{
  "n_layer": 12,
  "n_head": 2,
  "n_kv_head": 2,
  "norm": "layernorm",
  "norm_place": "pre",
  "norm_eps": 1e-05,
  "positions": "learned",
  "init_std_qkv": 0.0189,
  "init_std_down": 0.00387,
  "lr": 0.00853,
  "lr_mult_up": 0.637,
  "decay_fraction": 0.493,
  "seq_len": 512,
  "steps": 4133
}
Each number is 128 + 32 x the weight over its row's rms, rounded and kept within 0 to 255. Layers, rows and columns count from 0. Numbers have three digits each. The size before them is the row's rms in percent of the matrix's.

# q: layer 6 attention query, 64x64, rms 0.347, rows 0-31, columns 0-63
# k: layer 6 attention key, 64x64, rms 0.319, rows 0-31, columns 0-63
# v: layer 6 attention value, 64x64, rms 0.267, rows 0-14, columns 0-63
# o: layer 6 attention output (transposed), 64x64, rms 0.647, rows 0-13, columns 0-63
q0 097:098128192152116105172130112200165140147139100094153132088101107112183097135099131091097151153070116175132131102182089174108123161072120085100121118152155113100194125118112173099077090134120169
k0 090:019138105176168101153135117161126189150106105147139141105157098147154154089135096125162108154141135120086118143146055122061169124116153145093100152146159089134099133135154045127136104138159158
q1 083:132127141116140119146122186164194134108154137134090121107077114141154137137103167163146048109170092184089142162116167135128154146116153122159152104098144053121025071123160125111127134121144097
k1 087:128136104164136112112148090118141110131075120153160110162121121162122128081153153100168132044125112111178083120128104205133125129119094134146125151188134170201106181166072136143118096090139059
q2 087:162162135089125146146159083115187153127137071118113139112125085121071130111214148104096099095139131130167108152136133111117189103096148135166128123115112183128030133182088096181128120147149141
k2 104:143090155074141059113125109184152100152157097150127128173084111162144066175160206142111145116084138096087129157139172148173121130153104162195138143167109125107109120120132061082135136113106120
q3 086:158092076162131063153120170136054183050062132117125127128132125153119134109145155190086197151120124142113085143181107163143114086123138149125109093095133111172141135107156111106144142097137174
k3 096:170135158138150146161154126122065127127112184027154111113086168066183106116127085174118174136096142128123131152150106117141058139094123145086082158143169117143119126127148155090072161137157119
q4 075:139101136122143147175080082141124119136190162119152122102061126118118073096159111120148184088181148158137134102117128055125095131156104095130158133110071087147199117154212118140119138150148105
k4 076:113147085122133090128121167157155063156076120138159122053155158135104133135084112059124141162167120146072076071150149066130097152158141168103181127088172147130182156130144159136109112132128152
q5 076:177095181075124106126092160137171099082121127120094188126092095172101155119104121109173130126119117167121200116132119110150115128083106124147124214114156136122197070090075169120140102130149124
k5 074:167109158097095153101100097108083114148108108184148103107096108105189216161124068130162115097166101137135160165143116074095131109125105154131112172139202141105154173179141091141147104092107141
q6 081:102095066139159173199143105143083105125110163109147129170150099154126083152084116129205172072103079127105140112117125132162148124075155129086129094139178120137155137088129156138063143118168174
k6 091:102129118144113128096138137102096125096099133084144146145203153123138167114113059146137155141136142199129184179156080156098077118104116050093143156105111067167110135174172120086133157154099124
q7 081:083107176118091129153114168180163117134096141107146096100097171138122109173117173136132143127174177087117114120125051137135031103086149156119153132093104170142168142149111061124173151112162122
k7 083:179116114160174135123124080121091098148132173149137181161151099106186130135140135122100109135131103127103126087110119112111145188138111102077140223159169136087198116092081084128089157101096087
q8 085:125132151121083158104111150092098161138113140201125090138088133147097180164097138131087145164139146104156131102124118147168113056165093118098108083128101198099093141123167195094116115153211111
k8 084:075186127110108130157178161101101042083192173091082141137119112136129057109178169114109124101145115124110110113096166122175182083111116144125144096146125170091149097148160137167137135119106151
q9 093:115178150228100143096074125126105197125086191090126126113128136121157152127107137112118107132114109155092183118175114166161078155089147117110076146090155149147154078108130086098119182119132113
k9 108:107138114117133132095126117135152141132096219083123155096182120139122165078162164118092052134066107114119088114137094149078136084124202178107116144110127161131100147167184150143100117167159131
q10 075:120060151187097176109081120105121100125122104108109190118097182097124149140069126136157143122111168100186140134150080130164170116117129208154117137104110151099153075121190088094121127096158140
k10 073:133132127092107149077147070139129095186140151160116125116110133113175152141126072121087151123118132107166124103142167099052166132183117065121136073168166105178119111182175172099117074141124163
q11 082:148118191120126128102104141100173194189109116149069157093109129167103173127087166163161115099103112104154120155120156135128135073070119087125151127130145113134153145092073127153207056135145104
k11 080:141114124112160178075153163116107142178147172166087113099098103188121122095138173108143108132099154140137081126175161107115076118089142119190117167160154137145125123099055104182155097070085159
q12 079:129112124120168125117129146175140137139137091118108134162164103101132148046117109175149073130166162173106133107140171139122136069105074134113154166125068070066100138177074087154149131187150150
k12 091:128124123085127140103073140129162154173143072092075097170096109141107137140169167100099150134203164097139067115179144152141111082098110123146169138150108175118113205121084105097120129188131148
q13 078:160145136141104163086157072092114123143128130151114152084048129113152096120203100126147145062130114162154176152111127176177114113134158078069104136139101139077099122163162105182174122124120167
k13 071:094138128118177130104086135110132084181096122140089148066130122140119124168074172090095096141126145149178176157147112102097131195120126156117191140180089130157045128137180113140118109175136099
q14 093:113164130198157101138177184123109157142094129123109152126128100122155154157091151120166194121147104118123098150103079111076130140090067106138151061091107132119178137196112143139068124138154065
k14 086:102166143157150187152077113075115148151155110109149095060198102123134109048097097134106110166112153122121124083182129111141085114205148108146101176119149118141128130162134102153126069165143135
q15 085:129154153147102061112106121111117114156103123146151113150182131147083143109083156168162082120146169128177225136102076126159196117104086077086186153145136138094094103128106119160128113097116097
k15 094:120145145105129242080158130074188172139128119150117128124110085143108176110114155127106093169159135119133165106096131081099146094152060129136109159125103116153094125171134138067163087181137127
q16 078:186098115093085105138124116109136143171108099054128157071196079181158174144134131157130108101132106169117175110089083088117141149127183152120070147181094093110150140129133134171115101132117170
k16 078:093117106124079167115088117120180130140134137141103097135129096148160137125095142038105184108132100120123089163091142138170135142141136196145066109145134105195142121094170049185128153160150142
q17 081:117148067167137153108153112065108163164077067092132127150062083133146113182130137134180128108120178135138140151065104140093155098180151118126187152121143164154129126148125192095139081133095125
k17 086:135097131114134140144151129064211116157109108124090144103091094131146132091108148122113093175188187101173147041129114168133095152141141145167106113130132123084066101121172123181168165099114126
q18 088:157124158119129139097094146154153122132182126133155133134062110141174082147162132148179163156079090051045115101058124134112180155160131122128088137086161129107151161149148125120115103072151163
k18 097:149102115139173103186162096066130154104064131162112152120151184088171097119144080102123163110151129149137185212134126085107153125131136128080165126128162143098167103085129087137109130064112098
q19 091:141142079114136135108148106100083148142134183110123071124098173172143123124139126107093108052181139160102105116165120105136152138190104218132145121176077125138055111106104185150142155136153124
k19 089:131184164098114107113163161167125093115143153123089059154141122165166096135139176118134167115104164136118148098128126183122147182096108119126082085076100121091138186132107148165115123103149023
q20 090:102158157104086188058155147157092114097134095095130090187167106133129154139129150112122141114081163158115181149129101105127119135136094120137139064174130108171085126146165070088167100141207151
k20 078:115144140103100203118156070109170093128123100114120107121131057154171181157125085133123141111128134133122135180157143205129140130123124104093178170144150188066076124086101149089102124082152142
q21 091:117158111148108120099082124140167104150121158103110123121173139137096062162182102159139127149147085117123140121085068087160056137103121098132126221061142134158142114099182141142139122132195157
k21 091:128076071192115139122100114130145108167068181129104178126188142114135138071123153093162124141129090124108103123114153088162139101169081146164097165070081160125162109148172144088134174138153085
q22 087:193132119112068143125179096123095187114189156156183131152125093128109088118125124126149113146131149164143056062132139144147112120049078151103133139112177139150077131128135129103196092145116132
k22 086:148130157154134116133139107143056112111122128128129148204044155148091077140090120147134170195145161135101153163156146170157063074107121134129107154097090157076126164126135118121135135067177119
q23 088:166054119168115126149119196108048140139120145163114191116097092088133137137191161140135140141063088105135131151158101085123117164117129114128124153129131155110087128180102181124119140134053161
k23 088:085088185113128138182140097115141158139142126152121155093087129075120130113142125130136187171093125094104112118098153067077092157126159133130125117161106173175081150167196113164150132177055094
q24 093:136142121158108078147087175127123132130126162138133142164022116143130169082117126089149111150149142162203133151055148069100127123118119161063119105066132173114134133132137135181117121131121177
k24 098:105146135152103109165096097100166087136149138107054142111121107141123144098068184117121158169117123099136112071106144077118124072159153152107131139140124130178176179097179180179157066125088157
q25 086:175099059230136086166075112132078103151192139120121137152075134085105136172118161115109148122138076141117154166158142181117098129152184110115091104144104129139167128083093107143126128125149133
k25 101:168099171151127095119140142162110108091091136120182144123154162087182172126120099148179144147087157131191059197136127139105103180118121081076133109105121079123150075136150077104124094141090125
q26 085:097103150125174105115094149134060160185122145057118172147156167134113138129135117106098164141129071168160122134092108188182085142121172086098117135119138134112150050128106141136131077082183142
k26 090:100171156205145133090093169137138170201074166103138146094088124116154158035093079144078110106126106155121156162145131119136160137130121102111115114114153106124116083132185159120107125177140089
q27 091:142148156088152166167117057138155139120097073157059107114155091093105146220152070097135112168121124110129124116123134112117118126128121160170136129136119103182103126167115139164146121082080211
k27 089:134083118140135108087111130116117143138191057148091215161118111098129109164124118100194128057133139140155157150111193162129129122129118167154104155154139106093095080142172151153120085097154070
q28 087:096083144142162153120056153073157112154113156189134140162097151156163140138181108107140112093116134188120153148119056189076168093098078136149115154124077083150158108099122127147107110104144163
k28 089:124156085073119166078130148120159151127119100117068125132097161149206208088090158150137124120159108103144144078150152098124150114135143112069146148067184158172085130151148119154149073117130102
q29 087:138125133156159098149102185100096106120146161121151110069129137097083152138071065170129149149065159151103092157176118076133163140140204103088108092138147165164136182112094139142125075166126116
k29 101:126143097162125110170132137129127130110181193105132123067134121083144176113178157051104141194133118110101130084168123134143121129094172122134092112170076115160074164081134120140172112177108075
q30 085:137098149145113120211179134104160095102148154104116139139180123094133165118089140138087128107128136118110110140100122132107109061151121175128161043114101143155070141090181161173146131199081099
k30 104:153145117124101090118130110140109088025163123173118135168113081119128086121153187121128141155121128138130051070156181163188100137150143103140088071179100120116138164105141134112108160147161156
q31 092:142121129043120089032120118107190135204117150135115045134128119138137157130080133135117128100142161135119146128159127090116125118108127125168119126128142177076141166169165177154120137064131162
k31 094:088116102072200157122134092176170103124136086121081069117113123121146112140193137058123118120155077155102185145094155149142136120115140159135110167120111131159207062126097132122155146100136157
v0 113:100097177116164135192163113074133106119146107156158190145163111135137121100125098051103143089117120162059113165141164133064129101105159171146127138154124129149100084080123139102131096161132203
o0 097:137142061193162104118136100119155108143137143089166129035103154142121047144120137136094112164131179088145136135126124112114166177148108080152121181075157084149193114143112096116144132121163122
v1 102:108138125086122144120060129180139168149190089135141118122086061088121150135150148131121178151125155119166104145037145119147178092124154135121143141119113122159145145119162115099068101071202100
o1 108:153105154159135144107176164136122175119093137155125094148126182106142174118093052163141070139114161144113150145154053095078122136150138109064101173052176137138100123136121135118134142168070139
v2 108:115106147096185134143145144117073079189083101149129106178135176132217094129097113157098101192132116096135105149130168124103162141094101138158119073139128143146082084116086128169143108175120169
o2 097:127164062178085180105088120101157139142152171132104115060168145156075165112151175133124127118090105063120131124158163120097108175118128150164142104151063096136162119124159094106152144069176141
v3 095:121140092142128130094134122127177114049161071135117139084102115137082135183180111183144209156108129108129121133057137125127118129101104140102115167168167176099127142112124158159094174145068088
o3 105:104158141155131175135089154111154127166123120143120158134098132111145182060139116122143058177151089114141142064149108096120109093148110120107148175041137151149062162149166125106121072190135150
v4 105:160105150103122096158154116174111126189154151103117113159142193139180107123104179084097057127120140161148097138146063159122128094136057137132182074121118090105119071130153111135183135154136092
o4 094:127121102120090109161078106105163145121137153116112138047192098133138169135097090117143155128123059123140112113116110097077161160130198132142097150196107140174119157165167182160158117084094092
v5 116:119138165113122102127079142212047129145150102082120170100176138088137136089117147142118115164154113177147127156076109179148149080188098158121131069120089140106104128167137100078168141104152128
o5 111:104105119134161132104130145137144184129150149116148136148195192088114156146137064106142120127118112101111101120141170103067095171094173145114074138123125123142194130089168185127158106083055077
v6 116:124161126139177150129148112160140126119110143187107148134075135074155180161153086125118134128075141072123048131106102157186176107089115134093134090082072124109125156183144111183182102136120136
o6 115:155109094113120101094119082088157122094121076070150082190140078148138157111083189138167168114093114164145188114148128167156086164110131145147109078146159183092153104089161154106129159107141156
v7 107:144116133141150136123160186091086139188129165144142102144171116093116139121107192125115086163132095163040123182097108155136119118139124130094147152168043143110112108180119126088106111077123188
o7 093:095120088120130098131130127156154099071145122106142113093213129143135133113181110111081107134023144124086121076156107153144206136140169114201091091144135121150131129109157138163174133137142117
v8 098:148065125117125179162136137145111133157107165100120164125100106125133176109170111145085086123137186123094162103121197110171156110083169100156120110085188134104167143093149156090109066124059098
o8 092:148145127106127126077126078134169146157132129120105080154188101105129064139153135111156204136157147058112113148143126156099095077108112154130156111144148134060168120129082068120173179156182125
v9 105:129151092132119122127152062164158147123150125149159113170072107124114143146157132088119162110113121099141067098071148074115148151083146083139102188138199070113150132157179185167100100086157138
o9 082:116087125169134156146150141072123145117126140170109079105049093136110147118135134190150110122147166163128131110170072114130133091150128110071150148114096150094059198161093130106184141199114126
v10 103:151088113134149105097155137180122195115147163138105156098123117147043148153142125125093150162126073112137117159134039086186155114059118133092158155119121089126137097159142121146128152114203109
o10 101:122137160109108110160098134147123093069102186099128115182157118188145086109103171176137097167111128124099099043101107172164154157136155154182092143123113123115085204073121139113147097125123125
v11 083:125127074141119138118140129065125154121150155087127086179159186172159163183087133091153053148170115146127145103051130117109155111132108118086132134202136163107121108117063135133133114101171160
o11 078:162087149059067188095139111129156101108118107208131118052097150169154114151172134093116140085084106155106141151122137123172167099118151099169137160124118155162089158156151095116144173109100098
v12 121:119174111124107130091131104113118081110159113129092173089118193175197178169138116106117118195103151167071163117133135087154127129140106170138119137129114113072171157123101130155111057168080089
o12 129:176106153118179151114108137146131116147061114102217115146115138109140105122156090147171140078109061161144163170130128155128070127119106099066191138097185112128123104132139097087161168092146108
v13 088:135064124116140118132135082130200111149115113118095112112117147064084088141154048169123133145107096145143119164078159120156177142125141094120202107100152193193146131098149131160100156137128085
o13 113:149187128100060142125132143108128103136190141126083112141169094182125109128126186059136077174163123076119104069090119101149147105147140167125138156105078120119108199107148100128129130179127172
v14 121:150126095118126194143133142118191092109139096099110157161130169133101127125179130085160122105127174141083136159112085135141062131228185122123105150155159119078137147092126149124095059115092111